python train.py --n_layer=14 --d_model=192 --d_mlp=512 --norm_eps=1e-06 --positions="rope" --init_std_qkv=0.04 --optimizer="soap_variant" --grad_clip=0.5 --warmup_steps=200
Each number is 200 + 40 x the weight over its row's rms, rounded and kept within 0 to 999. Layers, rows and columns count from 0. The size before them is the row's rms in percent of the matrix's.

# layer 11 MLP down, 192x512, rms 0.0571, rows 100-150, columns 384-447
104,159,188,139,126,212,190,186,234,204,203,186,215,180,165,195,211,260,200,242,194,131,167,182,171,190,170,232,122,236,142,210,144,216,208,184,187,179,233,223,219,154,200,214,196,217,251,198,212,202,197,160,169,172,192,225,238,167,206,226,166,126,189,162,203
097,191,216,190,237,174,154,150,227,218,211,242,183,210,201,207,181,192,202,248,207,192,260,163,225,225,106,147,260,235,249,230,236,225,121,180,196,244,256,203,191,277,207,196,175,178,288,235,203,185,156,167,221,228,231,120,240,198,169,136,201,196,160,222,165
101,182,220,194,227,242,210,284,208,197,151,215,166,221,201,164,190,186,165,209,195,217,192,244,237,194,140,218,156,182,174,149,241,221,202,256,186,137,241,174,210,239,205,155,255,229,148,231,201,242,206,199,167,137,135,214,270,202,240,132,200,168,190,146,256
098,179,229,241,268,166,272,200,212,209,183,223,184,188,182,227,173,150,138,190,170,267,212,194,160,182,259,219,153,164,251,209,216,236,116,211,150,193,167,165,249,124,182,219,169,274,219,124,160,258,231,208,229,196,222,204,214,225,209,238,197,190,264,172,168
108,179,235,213,208,196,195,220,214,175,181,241,169,212,246,206,226,136,121,197,187,262,199,153,237,183,239,205,225,150,140,145,121,247,224,258,302,216,240,245,259,228,166,255,168,227,200,264,192,160,153,220,244,137,257,189,240,156,207,207,227,227,158,234,173
093,209,243,182,186,216,204,101,247,226,165,223,152,217,246,164,225,248,185,181,192,249,201,226,195,209,170,213,202,212,201,220,231,206,143,204,155,193,264,231,165,216,146,193,210,243,147,176,231,169,182,240,164,198,199,127,168,165,149,154,164,194,251,195,214
107,216,268,162,220,318,235,180,157,195,220,210,275,194,233,200,217,231,258,132,161,253,229,212,230,200,214,188,166,210,243,218,239,161,245,172,208,191,248,156,272,236,161,178,211,170,213,237,185,234,199,127,168,190,222,193,120,204,200,216,192,210,115,160,134
101,250,171,203,249,191,249,201,130,159,170,154,139,301,210,195,214,133,195,191,198,163,170,197,159,183,206,159,130,180,200,239,185,170,186,177,138,225,187,240,243,209,170,207,149,206,177,215,227,164,212,200,275,181,202,260,143,232,190,137,201,117,123,217,101
101,178,215,225,186,178,259,241,150,300,197,204,224,192,260,105,299,195,217,220,237,166,165,52,170,220,109,209,166,122,247,175,303,197,233,177,187,272,175,183,199,233,274,198,154,200,197,192,213,137,168,150,185,267,208,244,224,180,258,245,263,271,140,210,194
097,160,207,179,214,199,178,168,200,191,136,229,217,234,221,245,183,266,215,158,276,200,259,166,229,190,161,186,179,200,186,211,198,188,233,180,213,271,238,209,228,240,251,117,269,230,232,235,168,185,223,220,208,238,199,225,184,187,225,178,184,194,147,251,306
098,145,198,160,176,134,260,180,157,201,163,184,215,210,201,245,142,214,201,199,194,214,177,144,194,96,178,185,169,153,245,239,214,215,181,229,198,175,190,230,258,138,145,191,216,200,189,222,175,261,254,202,216,248,193,249,212,198,181,254,164,182,158,211,199
102,167,228,186,211,241,268,199,187,167,245,100,178,206,211,219,175,219,227,159,225,220,263,233,167,182,191,173,213,201,252,202,187,201,203,159,173,142,260,128,198,123,229,213,226,150,228,228,256,226,264,116,203,220,243,233,151,196,276,154,206,156,168,201,185
112,186,158,237,198,179,259,156,246,173,161,130,240,210,212,275,224,185,219,204,154,232,230,220,191,238,220,163,162,198,190,215,175,168,199,193,146,122,212,135,201,221,248,180,189,244,211,163,187,237,252,171,198,170,167,195,180,242,212,194,258,142,261,137,164
096,168,171,257,175,146,192,188,291,258,206,196,156,227,284,233,157,166,206,182,224,225,249,220,206,237,256,271,207,273,213,232,183,233,222,154,198,173,176,144,139,123,214,243,206,194,211,227,234,250,177,159,230,211,236,152,214,178,189,193,223,187,205,197,221
098,237,197,146,179,195,225,200,248,178,186,213,145,210,187,182,170,220,180,187,214,224,285,270,157,276,200,176,149,202,172,179,196,190,232,246,166,196,219,238,231,166,201,182,233,192,176,170,119,239,170,180,220,251,232,191,169,218,244,265,214,145,215,203,299
104,185,228,171,178,190,265,189,234,228,179,210,180,129,202,232,200,184,141,171,190,238,200,201,144,258,152,185,100,177,166,193,238,196,212,177,204,236,264,118,166,181,238,149,221,172,226,216,227,185,186,170,135,164,237,150,208,165,167,222,137,241,191,184,178
100,185,171,253,192,158,205,232,122,180,173,220,303,134,197,151,232,204,192,161,201,189,246,247,316,226,203,253,167,240,210,208,186,252,254,127,237,183,183,184,223,259,191,222,188,194,124,205,221,229,180,175,234,238,184,190,225,161,229,299,177,219,205,203,188
103,247,213,287,139,256,189,161,238,168,159,184,162,248,226,117,156,198,178,249,249,171,210,246,172,220,171,251,180,168,206,171,222,214,146,197,183,112,234,183,217,198,222,186,188,204,173,279,199,229,225,201,242,173,217,183,198,191,193,181,176,191,225,226,183
104,180,246,221,166,173,255,217,218,186,254,173,163,227,253,268,212,205,207,171,197,117,296,164,256,252,205,129,206,228,168,246,171,175,224,134,224,219,181,220,202,232,198,248,135,180,161,245,72,175,223,211,158,112,224,182,259,293,201,186,213,207,285,279,205
096,211,246,167,186,261,286,266,178,228,187,214,250,288,216,212,226,196,258,220,291,257,249,220,199,180,202,244,184,189,208,200,171,233,173,234,253,188,259,315,272,144,200,219,179,157,147,215,165,180,132,162,186,178,177,165,196,217,204,191,157,282,201,180,121
099,194,136,184,208,219,152,216,132,169,154,193,232,198,230,150,213,273,252,213,123,271,210,168,123,188,161,224,170,140,207,164,162,197,149,262,200,214,277,237,172,168,132,269,302,181,211,214,187,118,232,179,209,180,224,194,155,165,153,208,146,238,230,200,204
096,150,206,266,166,193,167,212,197,111,146,202,140,264,206,287,235,176,225,199,235,167,194,221,302,167,258,151,202,162,141,189,175,228,221,297,231,213,132,159,131,209,227,248,169,208,179,230,251,195,257,114,190,234,203,234,220,166,220,243,195,236,237,215,212
099,108,189,240,203,257,191,217,242,195,152,248,113,189,176,198,216,238,147,157,209,260,154,224,174,192,198,227,172,223,203,226,195,171,236,149,150,226,229,249,185,170,275,222,201,234,135,152,193,222,205,201,209,169,188,210,104,199,247,270,251,250,171,199,180
100,183,174,235,251,185,182,200,219,214,221,257,211,241,172,219,128,240,211,174,166,191,259,225,219,203,151,211,197,159,238,225,252,170,178,236,221,227,154,181,220,167,133,198,207,243,250,154,219,210,218,233,290,258,265,213,286,217,137,208,193,250,189,269,259
093,223,229,174,232,180,185,250,184,143,218,142,171,196,106,220,241,168,147,154,152,147,231,236,183,133,91,196,212,199,212,267,227,137,245,185,216,219,139,208,163,173,195,140,265,169,220,157,192,185,207,186,228,173,265,254,227,137,255,141,271,227,263,238,226
099,218,184,205,110,275,246,168,222,204,181,117,188,136,226,219,226,132,215,226,184,200,199,116,257,262,261,168,209,178,237,184,176,209,158,235,156,234,183,199,169,217,207,249,195,162,139,235,179,179,200,275,237,191,167,233,109,243,198,170,208,182,244,200,212
097,187,201,170,225,107,226,191,190,248,190,160,237,179,222,214,217,124,118,190,238,186,210,278,219,206,136,245,254,212,246,213,212,128,149,233,206,181,181,218,197,185,227,178,209,288,184,181,255,168,209,203,195,174,183,245,150,209,192,158,217,235,204,210,212
102,221,147,163,202,161,166,201,260,203,198,308,163,215,140,183,166,157,238,227,186,178,205,193,142,200,283,272,175,152,262,203,182,279,243,210,194,225,213,141,228,244,190,158,206,179,176,177,236,199,180,249,239,216,206,185,189,142,144,246,204,154,184,269,160
094,201,198,147,118,225,169,153,190,257,211,231,183,154,150,204,211,174,193,234,231,176,203,232,97,168,175,236,231,153,230,249,204,174,193,194,201,168,167,225,210,224,198,165,170,188,198,228,216,229,240,137,182,134,253,183,208,262,285,156,147,213,214,230,147
101,219,204,162,211,185,193,221,190,224,207,203,285,163,226,215,171,232,208,214,182,229,174,167,229,195,256,170,221,210,184,218,159,223,157,205,175,179,214,160,179,194,210,177,215,248,231,174,187,227,205,200,260,144,197,168,217,238,171,184,177,157,213,205,235
101,196,279,171,210,178,249,227,126,110,121,154,155,225,229,258,169,182,244,243,262,231,195,208,160,248,213,162,202,169,182,214,200,200,215,221,139,232,190,229,292,232,127,162,178,159,190,206,179,230,149,186,200,216,156,259,225,240,222,223,198,247,201,204,275
099,180,247,154,231,204,143,171,179,210,160,234,141,251,269,190,164,202,153,192,230,209,102,154,203,197,158,202,158,225,253,187,192,176,175,228,201,265,178,227,147,171,140,127,181,164,265,213,331,183,218,248,211,172,206,149,120,188,205,208,158,263,259,172,206
100,135,160,181,238,200,216,165,112,197,246,226,188,243,159,140,144,206,224,186,225,274,239,262,171,186,186,196,217,254,199,209,311,225,139,231,229,151,206,232,201,223,206,235,153,227,279,156,204,264,214,180,241,255,175,176,213,164,167,150,229,166,248,186,264
099,299,121,183,178,192,228,208,142,259,155,181,218,230,236,205,189,219,143,224,224,189,183,154,267,312,147,187,240,150,205,197,193,266,212,182,170,239,183,244,254,167,152,236,170,153,193,209,168,174,293,236,258,218,246,189,223,171,158,107,183,125,207,194,190
097,182,207,158,209,151,146,223,178,288,207,230,202,255,171,214,246,150,159,228,220,190,195,239,250,207,220,279,208,178,254,196,133,241,179,215,168,156,203,122,206,187,191,281,209,182,182,158,224,180,278,164,233,213,241,239,168,185,273,235,233,122,141,196,239
095,162,176,196,151,159,204,98,173,173,245,199,121,181,264,214,183,186,246,247,243,234,192,161,232,234,205,235,247,148,251,161,224,175,162,284,175,196,291,202,238,283,205,202,220,196,262,155,177,236,216,174,203,264,159,232,160,119,200,162,196,144,209,133,212
097,155,310,145,234,194,233,238,171,185,176,224,206,160,215,218,145,208,239,204,159,196,188,211,179,155,186,198,256,239,180,202,291,185,242,213,129,213,167,173,181,144,255,194,122,191,158,189,160,306,207,251,211,210,209,220,163,203,194,242,164,186,140,207,143
089,202,221,158,177,191,245,119,179,199,205,133,175,158,211,255,183,163,161,232,215,193,189,219,167,201,211,197,163,138,223,161,213,209,162,182,137,136,259,215,223,194,210,181,239,210,212,230,206,184,183,245,211,217,202,163,197,225,169,161,163,180,201,305,181
097,274,175,234,215,266,211,225,188,243,212,234,133,257,166,209,138,217,244,221,157,129,168,249,200,204,224,197,194,227,227,183,245,260,231,262,222,203,139,138,126,195,203,237,173,206,159,242,183,234,201,201,269,190,271,187,162,169,243,203,176,186,188,184,237
094,170,146,229,214,226,174,206,207,210,234,137,155,171,174,157,195,240,208,251,198,157,217,197,235,185,229,159,147,186,197,162,262,195,151,151,258,242,267,221,192,197,138,180,207,60,209,154,178,153,170,256,207,225,270,199,181,209,170,201,226,213,203,193,188
104,152,303,163,216,165,198,190,248,158,218,116,267,133,125,182,165,241,174,248,177,254,185,228,169,154,227,190,277,182,245,202,143,205,169,246,161,202,274,238,181,211,180,117,240,208,172,247,244,202,177,180,163,195,206,193,271,243,180,174,103,237,255,147,245
094,187,229,239,247,154,231,170,213,205,182,141,190,186,265,235,219,209,215,195,235,206,199,234,193,223,177,257,198,168,148,116,226,175,228,194,162,235,168,236,155,202,130,193,180,181,212,227,180,199,160,239,234,143,203,248,305,215,193,200,260,203,208,236,169
097,227,136,231,162,243,175,171,187,221,208,200,248,154,187,211,202,196,205,235,202,248,129,198,175,204,188,210,139,195,210,208,209,184,191,116,287,219,191,188,147,204,187,165,252,173,113,221,181,212,164,249,212,137,156,168,206,180,154,231,164,222,164,147,200
094,190,183,175,215,201,226,203,186,253,281,231,153,204,276,161,265,202,164,301,194,154,167,202,221,228,260,227,197,181,201,210,214,227,214,206,167,161,153,131,147,249,186,238,189,176,224,151,242,250,173,231,224,190,223,155,220,194,233,221,187,219,204,161,221
100,231,255,164,182,229,216,256,153,279,216,248,206,241,165,223,173,106,170,200,222,212,263,250,150,215,173,186,248,240,255,239,217,236,172,218,179,250,109,219,211,135,147,164,171,226,256,191,181,190,192,139,174,143,219,106,193,207,181,224,249,232,212,185,174
104,193,272,228,264,165,191,218,189,173,221,232,212,202,243,176,267,282,171,157,231,236,112,214,210,164,286,173,195,269,264,122,223,263,293,229,128,250,228,225,122,154,167,225,149,148,177,200,186,262,224,245,250,269,212,172,211,194,208,216,196,219,216,168,101
103,195,203,184,190,303,228,157,167,247,192,170,154,255,222,250,246,206,186,291,178,126,253,226,170,190,197,176,189,284,137,182,156,218,177,208,218,197,215,199,221,239,227,168,150,195,277,149,183,211,130,181,168,167,214,222,254,260,207,235,256,170,206,138,234
095,213,220,202,227,212,144,216,156,183,198,241,220,205,185,230,190,246,231,192,187,176,205,279,220,247,191,248,221,175,129,180,144,234,195,218,203,186,171,265,149,173,215,189,156,229,161,160,197,232,169,224,155,141,175,192,234,194,203,243,174,172,292,248,166
104,145,228,203,249,238,291,142,163,189,209,183,169,196,174,243,210,169,187,298,171,144,181,132,251,230,204,203,176,255,141,237,181,225,186,238,211,187,175,239,171,202,209,154,201,200,232,167,147,155,240,179,175,126,214,215,171,231,209,179,172,213,238,169,210
100,246,129,176,212,192,243,234,172,126,236,201,258,224,171,247,212,178,210,235,178,203,199,178,159,211,231,264,211,254,189,264,190,123,196,170,190,214,142,220,142,212,227,188,172,236,216,179,216,176,242,177,133,197,185,155,146,252,215,238,190,190,245,182,162
097,139,171,110,208,213,192,118,208,220,154,220,206,200,236,165,225,134,183,140,268,180,208,203,252,179,117,165,171,219,239,143,284,129,195,210,221,230,188,215,217,153,236,198,200,104,228,115,218,214,138,271,178,129,213,191,121,114,173,200,226,219,172,255,96